{
  "num_hidden_layers": 15,
  "head_dim": 64,
  "norm_eps": 1e-05,
  "attn_scale": 0.125,
  "bias": "none",
  "parallel_block": false,
  "extras": ["capped logits"],
  "init_std_o": 0.00686,
  "init_std_down": 0.00686,
  "max_grad_norm": 2.0,
  "warmup_steps": 200,
  "schedule": "wsd",
  "final_lr_fraction": 0.02,
  "dataset": "wikipedia_en"
}
Each number is 500 + 50 x the weight over its row's rms, rounded and kept within 0 to 999. Layers, rows and columns count from 0. Numbers have three digits each. The size before them is the row's rms in percent of the matrix's.

# down: layer 4 MLP down (transposed), 832x320, rms 0.574, rows 563-629, columns 128-191
# gate: layer 4 MLP gate, 832x320, rms 0.184, rows 564-630, columns 128-191
# up: layer 4 MLP up, 832x320, rms 0.182, rows 564-629, columns 128-191
down563 103:469418521581590592414520486543571488479462536451570537532568534480424515511497454479572472555478544480486528413470434511496556577514426502582473604410500453479550513483450511562545394507479530
gate564 104:516474473534480440510492489515491474493547576529510488510603625526541408567445389461580560563493584446575450492501628471522485465441493451571489510502422427471462512454534512551480532595557536
up564 106:536442495531515446400515566590439481490526478438451511488465555540579480500470589574413454538540513485593434472502512538533582501447489454554457436534471522476480518566525566509526496416465532
down564 106:533459557502539455411488511473408566464440537456562514507449530546491450523540578547444451472575513568426443508448371489511467530414474540565533470411516513470455453479549483522532441470479518
gate565 106:517536389528508464487530565487435524469554423472426495612446516449414573481427478578478498491518458559491561492574514657498474476481437573407523528549491406547403502508558601450485479469474559
up565 106:478496466467493515504460504533446511516561499427610574545571387571526441617507508444434497444564460470546438444610476565483590418516490526508439566463407513530476514423552538493593429523435413
down565 097:461539495550576614435545508472472437551418500446543437541552482521430493494554530496506460491511627539491449520509525391502624530570631427551546468557501564555600455394491427442478569487499498
gate566 100:534434376572566484539480542472502484506490494447524406538562515542464529453381432552456479404374533419502426504499506589419495535460497542596508457556512553476487512582441469486459403548541526
up566 102:464473544527469424470578453476506581541546462542422483503591522477468530465537536443435476490537440479566478473414443483519512539569541497451442494510497524600451579537509497520486469449544487
down566 101:461429603394467444495510517565552567531417498519424546465474560467489564549545416471513480513465535503525434435545549468500550488526546492501456497484526558547561497479480522525531530496481508
gate567 095:486522478486507515512548515611429481465577596496489455492466514461491572460404443479541497580615433568481503531535604488529443448505462479508439524512484406469455602449527454416561498430512455
up567 095:551415532551437454441443404601487374487517549433498509449556521475492420497507377468599540507461533471564513484534573493474480456515387477503540542492443538620441493533475552504580540473538484
down567 100:509465516528473522440409424466541521489442465544414540553415493550509508462504553542522547435500498453510531507558520523478443505492457511485476430429513479481441575441471561473494484552550569
gate568 104:488526525551580431556592428608515505483498562485498501563515452514506604449496549520501499429432496439525432448464495515468493411471510508538514630470466583495547456549458485519449472387553514
up568 103:505541506527518498479496467511553505518519489568548479422539596449443497450477490500565523472472530516545605458589541449463517439416535513450513525499450633518542559488448511493467529567474545
down568 104:557500530495483455420448505460424490509533503495438545500489502478502377555502517445437565606476511508442515559451533578441510494463558516606526412487546516577504452538528442440523441504498465
gate569 113:407400418443395468482451459471528570590549506500488540486528558435440441607536445483539442383558533514482451608486441555483451533490613474523502548531491519490476535441565462571481368507570593
up569 102:514477523492551527519568538516588472325396423447370495507483478541629562456447473476460526493454404474527507514477529499458541482469515549490503504533498557480464495539392536513556546501489552
down569 101:473522442566431390528558483570453549513549585466512400495519506492521491601538470583506409536506394571481520544588484505472572496464509512489550439499526459478538553507486510503549473522497450
gate570 109:500515514508542586515497518479367537513562482482420467580467546529588457581461466462524516457516514528459442515536532544566574501533514447426515512504555577515389605645537546477555471492406511
up570 108:634531507523489519562492516468498435553510482579414525522430423569374411496517458526491483536476470462431436485533551467499496457472544449525529466401550547445567417459532443516411529479492529
down570 106:608510410423553523445484532516498410462469442517416620419525464498416467438457492556433439554484514491563566433524554504459619577469532474491610483479529563456556537418458506480509517469554556
gate571 098:581517469522520459524441539490596578427545473471551499569501413470594358517512493453492561524545531449653519509544442493525405557655441472447399513545481539483442579527537479422423547497480541
up571 103:486482526519396544516462594438586549363498489394542524502498452593414504482469610421513604520506559418591576497539447509538447579526626491503511550456532533444576494437485461464483505575463562
down571 098:579469478520495444521501527497550530556553468512565521432529477478578427601442492523512517575449584464582498531484491444510505536517470385573485470474489562425552520526453483486531504528485539
gate572 101:514569471499571593585467533482445460448427615482561465572434517453479533395515474614482571508646519570518468564433465508434453550528582450497436449457498552462463458440497502448388468473534575
up572 104:470537420499585510571378453422486572548416473559574535544535541564539497449500557513486514479571500533579548498550530503467459495529449477581493532459567529490460393458521556568501515517501534
down572 094:581557488517436489508506494517489556534523586487534535450567497520385568512534555555506513518481528537550535428462483500489549521490451488564403608486441542537447412495466469556542488551556489
gate573 103:526561588560517437571413436488516509461528489598483515460432524514550442434506633412462528486543555441516479546508415446487414568474429447432573517577490630434461593462525425550467540589484562
up573 103:519488574521480463488428482511467516623468483491538614547413504542363555531471561467483542501512510497439510593464517526475472611501449545458483534523521500497419487532448568526507461494405509
down573 101:427402545498467464537437532469507431604456453485594577473468508490485520549523426446592494533513518601422440480365485492389566517562578534498558475478476492501499522528476471465531464524466469
gate574 097:512599525511513431489527520516541494513366562467500527502513488517470503490572561553483526547511490612435600417560506480578580438525436505473587453583465524514436541542505444518525524525528565
up574 099:561570484511538502499420446521526564502504502587492527532410573569552501528452528500450481525426455384511479618485413483527594451494496470479484490486443414478495563537519438561537531522494514
down574 102:557475531513483472487529482577482517464506604474411590467451511505451497530611444543510487511499465519499459579493467437480575470460489513460491515479514467579460549483566508559499562493569534
gate575 101:572416434599515527538461519594433562527489490415572525515459475504566611471471494503603446478506462421478425388481533558540523506409546567425573394494649441438430445433444540454452550441457452
up575 103:533489473562522514633531631420526460509551554442487551485486525559590497449490504505493568541585468487498476487519474556461505548499591492434515498423548444428534495423513586479494501531605531
down575 098:518440522554434480498539469404506450487420499468473548506461554441567554591496446445484508515468575537525548492468500503489481443565461404531480530415471478404526500532560496642446550497488461
gate576 103:469509489582531468512571518523497445534534455362537561511515547563524531384426476470517503515516461566476543509538454439515462506469443629479492478508556454591436522529492540556449493446459514
up576 103:464491488552484514514542524494500497592565563457597558461469510533478503472503481490512496494553472523486555464534522425494426496522505562536431394538552435550503513489479495498442516477460527
down576 098:429559458605446546499560500536501504554522509470419462575564519559533403401496447582545638478512438607553535507440478424543459504521464512506442455496442470551429464514567489583532517363410531
gate577 097:493468539528532514469505499505476393565434535452474443586559512621556585465601379478463424530475501455474488575477564568575457588586571422477576461469488454650515475493564535453517459554530543
up577 091:446547487507483507456449454499496434418493455504493533458494537476425505479438645589566541451522553544524484584468532486511485420468516439459477531540464455422511482479433444523392553572460461
down577 095:487508414499492520512464437483492526492513521548578467542577462467381527494562622498532574423525502543469517547561555394492448436458508474574497497520542405446573518419439439551496498435492449
gate578 096:582455529510479554521445524576505407516464483412324445566436367525451525518565485545511477511482532502578605442502509503587462480446574469534555489563518611495474454453533585581506476402524518
up578 102:497561529506520571556462498523433443471460515503546448556622481497471534480502471454418502417466453496555452549538552543577462469529568410487485451458420495483508490515470453502406502439453489
down578 105:478457560545509577540389473545439521486495466474546487447522516506492500413484423501590492557456532530479538485447470515605455398515467547526426518567515499481508480454484458482454493488490561
gate579 102:564519440462472581614510472486478446537575516444480582527526436491523360506472580584521451497500533509610472460534448454477553488498528455497548446510492510434385523480509406523433559475510526
up579 102:436521542562426488428454499490546508463527503512559482500449479539610455571466502499443438406536430494531593528548490515494551464464462554490490553438459484546590432449453490456495533457399530
down579 095:544504505441508529591413532387514418519525468436489501539520541490482500488498473519433509502550515545449516456496511465502506576663544522549459438470449557549501529403464535547402402440489538
gate580 092:478443625573513397489484528490530411601422512459509542478482459568514546551466496478483452483461506547463448546511463380521497396553531514515465573492480549449488493503493536563468485548520431
up580 096:483600519525494557492595533432507535447521524528510450534486560449530448453547449505420500524489410526549522489530503513444392528508568438446486509545419410551459525490565482500494505427522536
down580 099:421523643451459522470455501498493543585423428516547482485507510473602471500551434551421484549551498461504415525542556488489444547497558569463506469496434474479495466592444533442498517496517550
gate581 091:533565434470623534455504426428542464454454463432544489483553472595433460523473540529460542480498548468466555527535504487447471477469434488596538616540499522538488484508494427477548549462475538
up581 094:462526594531484567544438557512404558528519582475507524538454396481523429586538487548477534503517456477497479408496431566427502526548487575418460463613542480429486471472559534524526495392503471
down581 093:521398538445514556584466551421490631474461529572506462483470531501448473542481518532477504521444452489503498566489536551501461485506486530417519479500492397436518567498637515506463507491470491
gate582 099:481371463468540457528504519533456493524476436513504386560563541567397508558423465472492588341438551477479500460452538579503492514490486644510454465475427565441549548496533476418522516462414557
up582 097:403541477562586497558439500524457580490467601425432552541563447486515442506557505519530520478598460486431499537533430432507519401507576463489541441565486464541491434423536510542398524507500476
down582 098:416554540436491507485502474568536473497515464419502351542495540507452485531424500547460417410466534457517460459491456509492452509501508456562562509513450438533471587517543490556499524530531511
gate583 107:473460505486504430440594424506467472476475511403484406560430458485519540464568518553494557499536516562529486405538447513589503500450507568482425489574518511422469514469527511502634545441529485
up583 106:523443391572524454476453546519524516508507537529571570554503610504597504495573482379503485417468429542471557538481506501476558520508505516585501482471473518471443489550563517478505387555391524
down583 101:471466492465457468545438586573473494537533484450470592545583576454506483533455607448510464503523530460493476502575435508580530466505528461480401484451508527494434524496568448526565582451435521
gate584 097:525539435474588521587449367546651423505469543415549525499559504455455513515516386515433537484394531519425556468522499554419562495502499463582534507486465554475468507512445477460609440532492457
up584 095:466581457535557564455372391605585415471537563513591443540494522549469493560550465531446521436433559472571532447531515533423508527457503529614419569507447523465542628361427477556468472514494461
down584 099:484482540434451545460489412445540511515505482419531554492592508493588469533525506522513522577592560543559515551564486377514405441525448507521452444498555515486479487526563549477551558519509608
gate585 101:502432641452469480469502440498459416532460510462590468460489446468496535482479374513571524568433504543470589477499472538512522474473452509455464454452476578539479458562539486518489635553548459
up585 107:524499483518465482451495486487438510486526522459479542509538395492510532393448472492475496486424544550548494528448537481533460539418476544539539564543420538559559507541530611466560509683506472
down585 106:520400582389553465376549523495472460547515506538491491567488558580389549466465471488450469548530477550568572446448478502503408541484479470551590570490514533458556510516523565510612487553487429
gate586 100:590478467476434471483449513587444519517472495467568481523403533525608542557499446411509499537449453545477388486451519476584541501536477582479526462358484414522523432519552508548510519542500549
up586 102:566373532541472510527455519518547525481457590508437578563501530527570415496430567449496482549475517521472440525443511456531598453489415523492518490536614564552518479530440511566465488507551528
down586 098:441588572446522543538395449486467566590565516517496522546539461438478614546495447546431524632502529406486590580490542508517506513569552537559535572472590537442461580501556546528505485428493530
gate587 097:501535402492599463539535538578454573512437560459484431591458446501561524503457544557499501508495526523509510481578534523519559437473573466449497411424497573447475408466544567489385507455464479
up587 118:562528490511487467460538519495503535469518568561497514477454564533536561477532548427573612525555392469490512460468511410506465553489417532535553659519515468492478408440551507564503490530547534
down587 110:532438505503454522456535503512559569413530636562476567407437522519472471446576473565517505517533466520554577529409443416501508555504433560443508562535512416515496460432563493483462550482550568
gate588 096:341555426515529472444410465496574484510494562467468523511425511609532507462467521508417458458544457490588513418518478520524564551522453477596488482431412456474597486595525458566424523578489606
up588 085:449553479543530574492458472464550474379595485476435517512388561558599594510475430409465499448557471449511553487488475472416485564481419388553466600453471474561572467533477532474488442449494525
down588 094:526581491497523482508506584524494454477463491375443491541461524543556450532462401479489528450520468417474584542425520460510529540504472496500518490489516492512388463508506522353529493522496450
gate589 099:576440432526550524486423505441499381445537420505500479535539502593476482436497503495496538488449477581608526490574493577499455540500467543597525488524529407586587411422527461489446442423560460
up589 098:437492411479452507498483437523553428545546426594455477629529475537393391563433525499533433496492482440543484419434422505470463601537493460511481516458573449547584508574446403564509433460428435
down589 101:603500523472501527507481498515544529531629515460407524477432460548544608468607438502528523427570573438513554510464489503570503383557497442343532468520486473433431533486550499517528504490507529
gate590 103:533491495467525535601500601428566461437429400429592486445483388544570484463517551468524446526433479607589482548546475499466478583469543461448468585480494369441472458473534548495506569417488483
up590 101:502501494450550544498362544511530532419513512501558485553474560568567433502494522583481509525450470553512420496477471502583490528561437550456516509485554473590496533477534527417498523495514510
down590 103:483446478560459577494611432449540579449453454459458498518506498547504590472434530491491597570497460521524500569458394538457469518418372506438450409561543562533549528566570363425540461477469551
gate591 104:546481435553522424492466568509502504480505570504571412543538539533446484460536499528457443431483435569497487403504383598426488461552520591526431534446468459478463501439494602472494494431487502
up591 105:472604432553552456492475530607479494410465562478473499523497477480467497412479561486536443458527598519511557538516464561504528509491536520545507460540519476412362496500504451557556494474528482
down591 104:503539443475462596468448483429531465539542503446450411511504448445473454537451393526487557464483402530519541558520498573511530516516427480500579543569418503412557434492553474572605435528512474
gate592 102:519512597559439486530391484479408444566510532516387626477506502528561446515524481463601501496415489461476522442496599484554525453476513582468512571470464495507513477446532551514571438573440469
up592 098:517452535531567429434537478593477521614484451503488438545518569495519452545537482538465453592482528556538470526502542558491494459442548509480337491484499439402506444508511507467632543547563466
down592 099:430482512518535484508473552493384413474561561482466535527486482486570501485431525483530462547486438551479465518568478484545455540513449498418564457553443531611481439557462548416503490621509506
gate593 097:496529563470559506474497493466510433507505565550569486441423478443585501505585511501451439581534467511527532593509443426514551435562458456485557547544468520515521455486455449442526544536494473
up593 104:497547457527464428437510529559463427499455492547408494475521550569542508425466463478450519434495574529450436409507557439531458536458482550561518531567483532472485507527496497466511432498584563
down593 102:471575539559525495446463521548426517522504514513496496470471545582533476433510489526499550514580401434411453564563500606529499606511581472522585572480587534475504462516589481455554553536458514
gate594 101:368417490504479489471452454546479563508538584512452583457437392488493563507477550530612556507512518457546492468487430443512495493591574424575464504577498494538432513547476541556484614545443518
up594 103:498482467480511494421444508509472419552512486503480444549497537475454480501484571464474567466440469516536580396541526513473521613560588551531455531497489542463401533450579421553570524573513502
down594 104:472511504475509548487371530501549506579494464476451468585442458578448479370504463446471501501543470490480549466544493582563500478467455512471491463540440425493502566530569462540524553466488604
gate595 103:411490562549561506530520453412529515524494533475406503520422383514571574449544562456517407468488499497495509493490527395487508534489536455544485530467419550527582582410508477565466481511540608
up595 101:544452502474495478537509519458528523517457457495463466544458492536593492504584555546526524504516448588506523521504591456426526562518516529552547503511477555444556500499479471398479577491513566
down595 107:522455388462487603426504509619492495475471517523576383455485564408455578576513555495491535498544564553563509474554472599499495492503557563546478556472393535407459394545508461501529507476484465
gate596 086:516479518561459519509504423545430424477522424525495553571429480530474568483516531432419497431552545492456483504584591519588481512493505434486508571426497552486492487480470533521506555451453452
up596 097:518468450525484545475456499558388438481511491516474540540400371507486556484524523409533484517484498475468432460537515512590453557504534381542417471503496482400416488464480506479576473491464485
down596 097:475562501508492522486665454503576486515521555423560486489543614508592515490438553579462568530492463441425469542563423502471488481505448501559477496487566519571449524485577508476457493509450444
gate597 105:497513446482447488417457507496444499509582484552550516472522486595593495442556531537396455519477533460562554511545406550582510444468477594457523524513465558473496495521415498442388430522512529
up597 098:514557485559598485573445494496522505472537501479459566589549555467415553552439512398545505464536593508582434545460496449446468549456479443523478471533491518456521482435430461519565566564447540
down597 106:495510537481574553520545519480588470528531530558462494583395534449527601473413504445543535566470593647534480500504570514500441524474407491509437359406581495577443523475525426520525526466469574
gate598 097:511471507454520472461540376552441458492534530435560471543442455498425511467495538412510490565451557426482430446547524494540544532484571494517486440469449443533491432509555559425499604535528426
up598 098:486423592330541547495549479507417442527435524552515462482481563512481438504565520495458517455516415477521504503545491546491495504440483474555523588463465542504577572502605585346580498497490431
down598 096:540460483457469487540583555437513518454584492557451518571566455470543472577468443461512547547433518581512457527489543518474521564447434464522520540490472508472386606497526505535512504478576519
gate599 104:523467503520495528517488490451519537492434511579608485620575405499521437460510504526449477566465503573453429447557518514464499532481502474548576576509545435547473519576523503497406521523460608
up599 102:433534496543422404581541512561587517470483508384503574489477419596475547480534434494515506511506442509549595493457538447473404591563598521449540426517468491548520569468486484513460526488530522
down599 100:476427365530540509534550546543519609427536497400455467410533580595549531504566524466441516467524488488427498554521441502520542613576507476430604511484446534465652473564551551436526486550524485
gate600 096:567516519456464502515509543517563388463455433479515526483497472499467503418559399555502446520551406408545462501601512538598508555566506483473427490491458551565525604472453595443530523594494552
up600 096:433511372560426576479507580450590444502561550522417612514431535552559432472511478498582538551537575458566558550501492444462485511445405464470539580534559562565552481437500455508574459505541548
down600 098:419451495500518549476459635412446466501465512551400513588562497449538532522455452454450527472495510537522542555493572448458484435491557512404420502475495508396501426515480486577555558462441658
gate601 093:526563564500470497463586492540433472465430538518476483465560609471434514497406436498538453556444419581430496472522471582530476465456484495559500543464576475562530488568479561576479592556472499
up601 098:417435479480485517470457543543593499514522512595443494454474481542483462565487497528500440563451515452546481493399552503536583478517467593496392526559499595578539546426470571526502533481442486
down601 096:527465587453495420519446545513453439481601532523477520619493560495566490535500554555496420517488588582614541453467519510609551564523484478553440538489481619479453432451511510447499536552499479
gate602 101:468488445489517435496527429475572461503507564508532511542477507549486493500584496507425507462523523460452423497565560472454520536449528491508548526546506503451559475560543415544526510472523474
up602 101:438509529409511422489440536469539496496510454455484554443594495502460464468546520491526497498438468497493514528441484440491468507455556475450499496511417452499536480534544545517525531507457468
down602 107:473492437402599472534528541420479532484496621477544509471469509424561483571426453573500522512506471478426390521484432451510582501482537549513470498568546525465480542509473478431565461537448529
gate603 103:502432599504471532573463503443474465532421411542524502555524532434507531390515495474516531578455528607517519499523540546456475519447475488503431464467559517412503454466424459443546447393614498
up603 100:537438517494484630481536520517520473566473540542566538560543540508497419506617468483556525462498477420531489509517490451479602446511433502486447514474479472443511517490457392486438534438567503
down603 103:533506563484442531495532500501604558596522403445539455523621517531578420483499531447582532527468490447430481504475471490445553407550536600453504554490513532475368526465455562559420482488498429
gate604 102:574482647562512556529390521453387587481602551579540524472507543512484448514435528450510555557475464559542510477523464386463466547453499460466456602470448501535508525528440541478467409510428417
up604 105:562553662497438539464513473557401488572591552531490437542512513488544579494585595457550520519467574438516522466474414479524586432528556458513463446482448541522538589497502513445521565518462527
down604 104:598536478498542557484486531511459460533483553555521464605430435514453434533548517520492460612471477449442496524516521519448543509521493462401465590476476414519444500525459444470519583512541484
gate605 101:505472505568493540477539531492586531450478505583489566404499425619472438531529384514412443405455569484460456477512411571571474552604517509474568470463450495525513569477331455444495516462434543
up605 105:570464469515470565550510505538533490470556494519474548496493495421456426521530546455503615475547490507468534593491457450536436482461467432449509497485419460481500455514581428408444433474540534
down605 100:450562524504527474495535499482452540433451495448498487543487536412541608477503602435497432496477508504592413496468517436464503461487456607566522611521572519505535531479399501433526441492519445
gate606 107:535533535529426481439441401381455463557522458596523531475522503512456484529461487386568500475473563512468437474530459475522518488504573487452524473536423449552517496459581473582463438504493599
up606 104:429500470580465555460597508494543435543496504514482502504431539455443485480450486570560581502447487493521524496398508516546496447541428503565521506531439544439455456523530552451444527583602409
down606 105:392515501382417601506461480443537455470586469516475558479494502460518459431458483489522536550552534584494585468501469450527452495528597448538517511530494540532505504563593490529400541414499593
gate607 101:508535509573430468478498487469419571511500574587496470465547472423608571399541569489508442507450498451351555489525490479506532555563423482463473534513535513529538545539551457582438543502498532
up607 100:576493455401466518570478498584511508590561470539541574507555484439538391555520446504413566454572542419429487433530578433528528459497537468387511566504509484532478480495475545514446526485455456
down607 101:528432568573477544491476538425542482465604502468545517471551536619501529523415550508505527525531451538510557496513486523569563567509502526566523506431519497553492508500538454554545482467462573
gate608 100:464575564572540404478480458542542499497460590485462504511472533523494500463444497484397512480508518482551478579498489487517507475437509567484503611572584562511570543501409449548532449580502582
up608 105:465480410493511546386551513554500484634628510597447576503516490458491479545538527500514362500464512431584462457572528500491431441496551475454586539479427430454475476551463543513372542489458406
down608 103:493518478497505467539475532392546482423474469467492520481600555436490487496571522509519399519466474551485463364451530435447444482587589540449523485475476557593505527493461469581502516396504586
gate609 104:563560480548533484471446465487517550606442525577464538433493473527545471549479453434579516396414579497572535481513551467517454432488553562556547524511434532556542388516543508460461485543546500
up609 103:454455565520471477404411463526412501495514444470512584445509492612510411537486444465527494469501529496472457535520591447513462398496457506489567509521457513504445449500487463457460463517511557
down609 109:498529526507509527620584515460508445438523500520507480528460513462508563473399499521568455486451451533533554556468544462533529561495483426513424492482488483518541553530520492545567475555542555
gate610 102:559507464584513471498567503513500532403598482497492469432491567541507446423521508419546468456467520551565495512541464463508544548384518519495565443529481566546508556527404578463525379461451589
up610 098:389488531470511506522455493405552524527412466539507385557578501525479512590483463528476549470455527480471540429474489499433510506543537505508480489485508471554539523563591419535500572492447450
down610 099:449526467517544397581486434541433508471596432451436457528455488589535608458495540491487516631594568473556566522552528447441458529519592534463539442407527565496474484514509476471481431529538556
gate611 101:437458479483395586530532532480457470372427465503403491487471525551451497534528544467524575418488406470471510453438445539442443463533423638429514582478499500393547489365478553494472455436457568
up611 102:442538435418513442520478513539484539353488558555352483498496484602350475521483521438447545556473471495443588492506546530495423409528451542535472503452559490464432487463513563407532520493468495
down611 099:479543524530466490429445489497542405533508543509540444530438458569484485490508410401516498455632464542455385505469503482454490497488438553536453503513483492522442473494536597514467446452497417
gate612 108:505502422538511419506458472462507334576547483583578492389434640484468515573491510428578552533484511443497559564505466526479616521463536574530394438438431449535573449516485446471440477472449552
up612 105:431419539508468549484541460497443480443489540662445453610530533491473557510552501563596507565467556496469544492532386481548539478500518429507482482517436432446501473470480559605480531489526564
down612 101:504559423488470496418450529377451534482514517623553578504424535497584544469476430489550502445458540498429497394499409535556544532486546524537539507480492468502554481523548436511551477522429550
gate613 100:455499503499560399530479472482529471575482507454503432515483490456469512415572617523447576480443566455507535541472587476368551569489416456508460502487488491450544580554434527481503515474418489
up613 098:482396513419460553525541562465479500573483484492544394494557555444425458457613613519490480528472503517499520433535465544458454457446552436580469527500508552443574450457601481499408512565432491
down613 103:460405464540438523458511505566495533522558515500524533603576522539508511521449585525518490450437523558441449485450536528522554470541480543556501439459463454461581476538507455414464481505463580
gate614 098:443454536523465454463535507564439525511611559493579423447513593566561506451438561515443524540525518508430476469581518463453557595644493589495416621451455462407532478573535442440420523529452469
up614 098:585510502495531588602488500461454479529508482549465551550499534453548427455346487572524572587608531540520483502502430534460404548529434512470413521496455484460448570536535500508565464466545437
down614 102:519434490508469518398467444580512531495513467434492500472530516527540476533520515532489483539512536457539602536500422436478538592601411505491533461538496526492619538533595410518450491422471453
gate615 093:502514494449606573432496463478590478458490513463471529501444612458476483528476518481438438436431453475420451474538583494483465560585531531448563550429535492505506434574506450483444444437465436
up615 096:538469446499509490473566443519442529466409458558422428473509480493402479518467528538507576582483599508578471502470482543485485519449428376435509496495383484465515389536623411510610482416470498
down615 101:517520489555455524533457478460537405467626583507439500486515422548551457438536513493467508456530516468517532468471490552540445520537513570440374590370439438505460519515464539536559489488460535
gate616 105:439442484438425548544537511494551518538522570535515475544437501430483504529505467599613581435435460651506573537478483533557526508443460608529389462575456552449478447500538538526473462458406559
up616 106:549499595451598482443524627498423500511423480507443473437519538593503524528593499540489492533525547547473564494537460426599401473543516469483522567429497465451532537605525512440534509529531487
down616 101:550538544471506437446549549537523444445487551441457490475446511436508502536516571576518517535500498528525542476463493494482520503558433482432571503505537492435487501509524572505522505403566591
gate617 096:540528427503460596525450628534567469428477550538544445533533445534471532405432520495494500474514496507564492471558538469486493538510436408461537517481467571456481491437572482539388505567520568
up617 098:471493679543609397447552435436430565555536433466539530483518492411501452512563518513528513559463442504471473510396457538509545533461561639480454489490507419563520561515450487475592432480550440
down617 090:534479525564470519471546523561443535403512532512535512626565531540505561521555460574474476482469565526543525448542495458465571461532489591524563492459533497441418436504460497552451595382586387
gate618 098:562587525499511504580483526574450470502534470446578480544542499532525423533482452538566509578461558563494470423570538492551514479522491484546538477592479549444499460453393567425497524458455547
up618 097:506462468385435564462507476560542438466486521532499519482440500514453553442433526414542432384493478482461482488564456495434475486455552468525505568449538502477555475563616483560420466443481448
down618 106:529475524528417564473505524457545447453440476474499575490472385444503496480456487530462489527527468502532566389473444588534415428437516555436466590514535496553570551564535453480499429477527468
gate619 105:502482485514499512589514450507530444511461473585348551499591523444464494418585465501501527509533388556536497526500452474518529509470540451564496577519446480511423449514540572542563495607436585
up619 100:388508457524506526513560557479479539474506427488477474517607456494425438496481582531553510515540557510585454542421428504484465442553482586459562570579490516498569544560532513546522570445532474
down619 098:560508528457488559434481496507477578490458512398425474496473454557515554567488489491547495513477615416390587508519535472476562493618479460437462527497515465487495477478464501580500491515535522
gate620 098:459463500491519540475479482593598550412560562575483522473558531441496606426567548562465539451533461431527503420541420516464449436486483586589483533577526496501564508406495449500509461508460603
up620 098:554430557531503514575440464511509489540532459523601519428412442459492505516415480402561474394505495543469528562448556546544566386551530456422535350442441472489451568517514519485491496372447381
down620 098:556570450464541500501412530454464455542412518466516473469538499460537502571533495479581516556508551448481560558424443653491507492370560492441521349389551493471539525609562468577533481582552518
gate621 109:472508462464540571464576480545516490405522401406417526500521457509504493611442507526531598519520581512512447441540494546390474578421541504433456422503497537425499551508519459506495457448527474
up621 107:520501511452460498402521515498518559541559456446540466489511605460507566470563497509533564526584535521473517571391507494558514531570519537482493533551496474504490453479511547571538447553407522
down621 102:493455533594500447502526471441448504489677426504541456539459566504538439501602482437483635519419478497507522527432487605565449434527434453444523527633424440463497533511493491498593427485457547
gate622 100:529508529545462464485342565512512476511404533470527474494528464612518430522566509462456472550551617593502437466498484475519437504547498468472504524453529532494393540493425504532470490478496458
up622 107:469474507460486512605425492513478490492532457442496541463502466518498385402578565449437510525476452538484504544484546573433568507495527398461479548556523474538544445506447476588518485623504519
down622 105:448520447540562515478603480505522532520482403508488564572447470450542620447492553500482508647437562500501491402509482481524470457436477587550510483483591480495525519556504555508484484460551577
gate623 094:497501516545571439579515486554494510509446480533469473579454549450517436504522442455565489524475433465453454451527462426482426435447518506460454478464527493448388478480465419384451510563495411
up623 096:495486498566519388576489469621466522418500618529504493582486437469553453510511468445522456522465427407406461468486483512447484464466467449454435507454482516436404415492469506433472504541553457
down623 097:463475501516489453525431483484507478547519565535487516500566614515625500435600495434613417459500477391510443415525506524482426444505454547527465488457490467538560499511546427416544501468459464
gate624 108:515536411488501520519528491448531540507627424521504486558512558495502532540565479517542525448542552513497462530443469534543447495441504397488552572612412425588507503469516554546516478527621509
up624 101:536522377453465479500542500494470512491558479546488451436419493578489574517515412461551413425457517488378458579528469546541474481461517512462574499485489426558494541505460495560527479598515497
down624 092:449401591506551483482450493444516428473482477450431569547400502481594488524460602427502544571565496475602462528536539474407539480542533570458448450453578521481453485530527520529539560471436531
gate625 100:439589480532478505520432398575511456443563496538511592450468528513464451566449442416474459508461453495497555601495467504438614475506576565642451571584383469518516587511508454445541397483432503
up625 101:528456462544518514535363424560526477515537500429458598537499498564533559488392442508497489493500456533504479530546508609539475577488475492520605602559570513575433572430458466499540436523451491
down625 097:517476531430499516530519549493623442479461561520533508479506534509520479598483523470503536621438490612463543497524520481431467405439514530570447482416493461400450562534479517415487563449552595
gate626 098:501572446468600519392617575494610576476438424501564510537514585484440489456498419570538472462551546605522449532533482525597518444447442569439447483589635473480485466453548428428591497524478464
up626 099:426530436600608508410449547547577441443497496572493464494468615479473475499524431567481506450450509564480489509469460556527553414500455485478476492486497445462562492455542546540489490592545462
down626 104:519524525487492507479470568490543499524453411536544507482504461580476489526572501529500472496503524583539397482419449482465525548541442455498551500500460443606458458555504530419572559506563424
gate627 089:568452482509561470510530498420626434498385543485567444640485526509534512545562479583459509565515503460556417562468516512552515523420552551485591524502450467460583460382594423457502566445539538
up627 093:512524537463501511463498447520472430506506549508494466461551443501439485445533500486445486396487468603468628431517422543476480493502426502448432464442484482494371590484494581450542546455567459
down627 094:584541522579602496507462459520490608508496490479503452486498563522442497500534476514487483460414430484591397503508434509561473488507498454491469490458469456484460521401472534504534516514528507
gate628 098:586499435495544430557457521468522486463435473625515518512532466443526475562489474534599485406508488540440547541455456533453510472407525479499451540528550478384491454519492573472478493483498427
up628 098:419539535510508472421504420503503378517512471452534481494430517586505429494472425494404526540553514437547494464530567512427518478502485508502463557526489496588478502518557426591582500430495537
down628 102:481511426551467458405460523454476581509560491554531469438490413553413474481471464453422529564501544463550534477595587470531466519437500580472565524518464458523482548541453471534508514397554554
gate629 105:565479503446540430605527548558385475433538523568463418544440470487496507574496467466461569547502394460555490420451480482508566449518507559513491372431455468422551510470579597549549548491510582
up629 104:507521491513522430532489612557502431494484519606534469549558482559477536494489429518482522433477499500521509436490577569480462509536444537550503483544513535456570546469478519591469567455480487
down629 101:515473518453506537409542487538406370539433569643461425505500515531433578505416478469463533600486454517543573526496476586536528523529572498426534430490546411468585498433490518573480588425546429
gate630 099:566554569481566548424468488529496481486503501531508492463482536525556498502447500565498516559466470649510563533483493519513615527434459406515470507458451529496528458485508462496541487481530421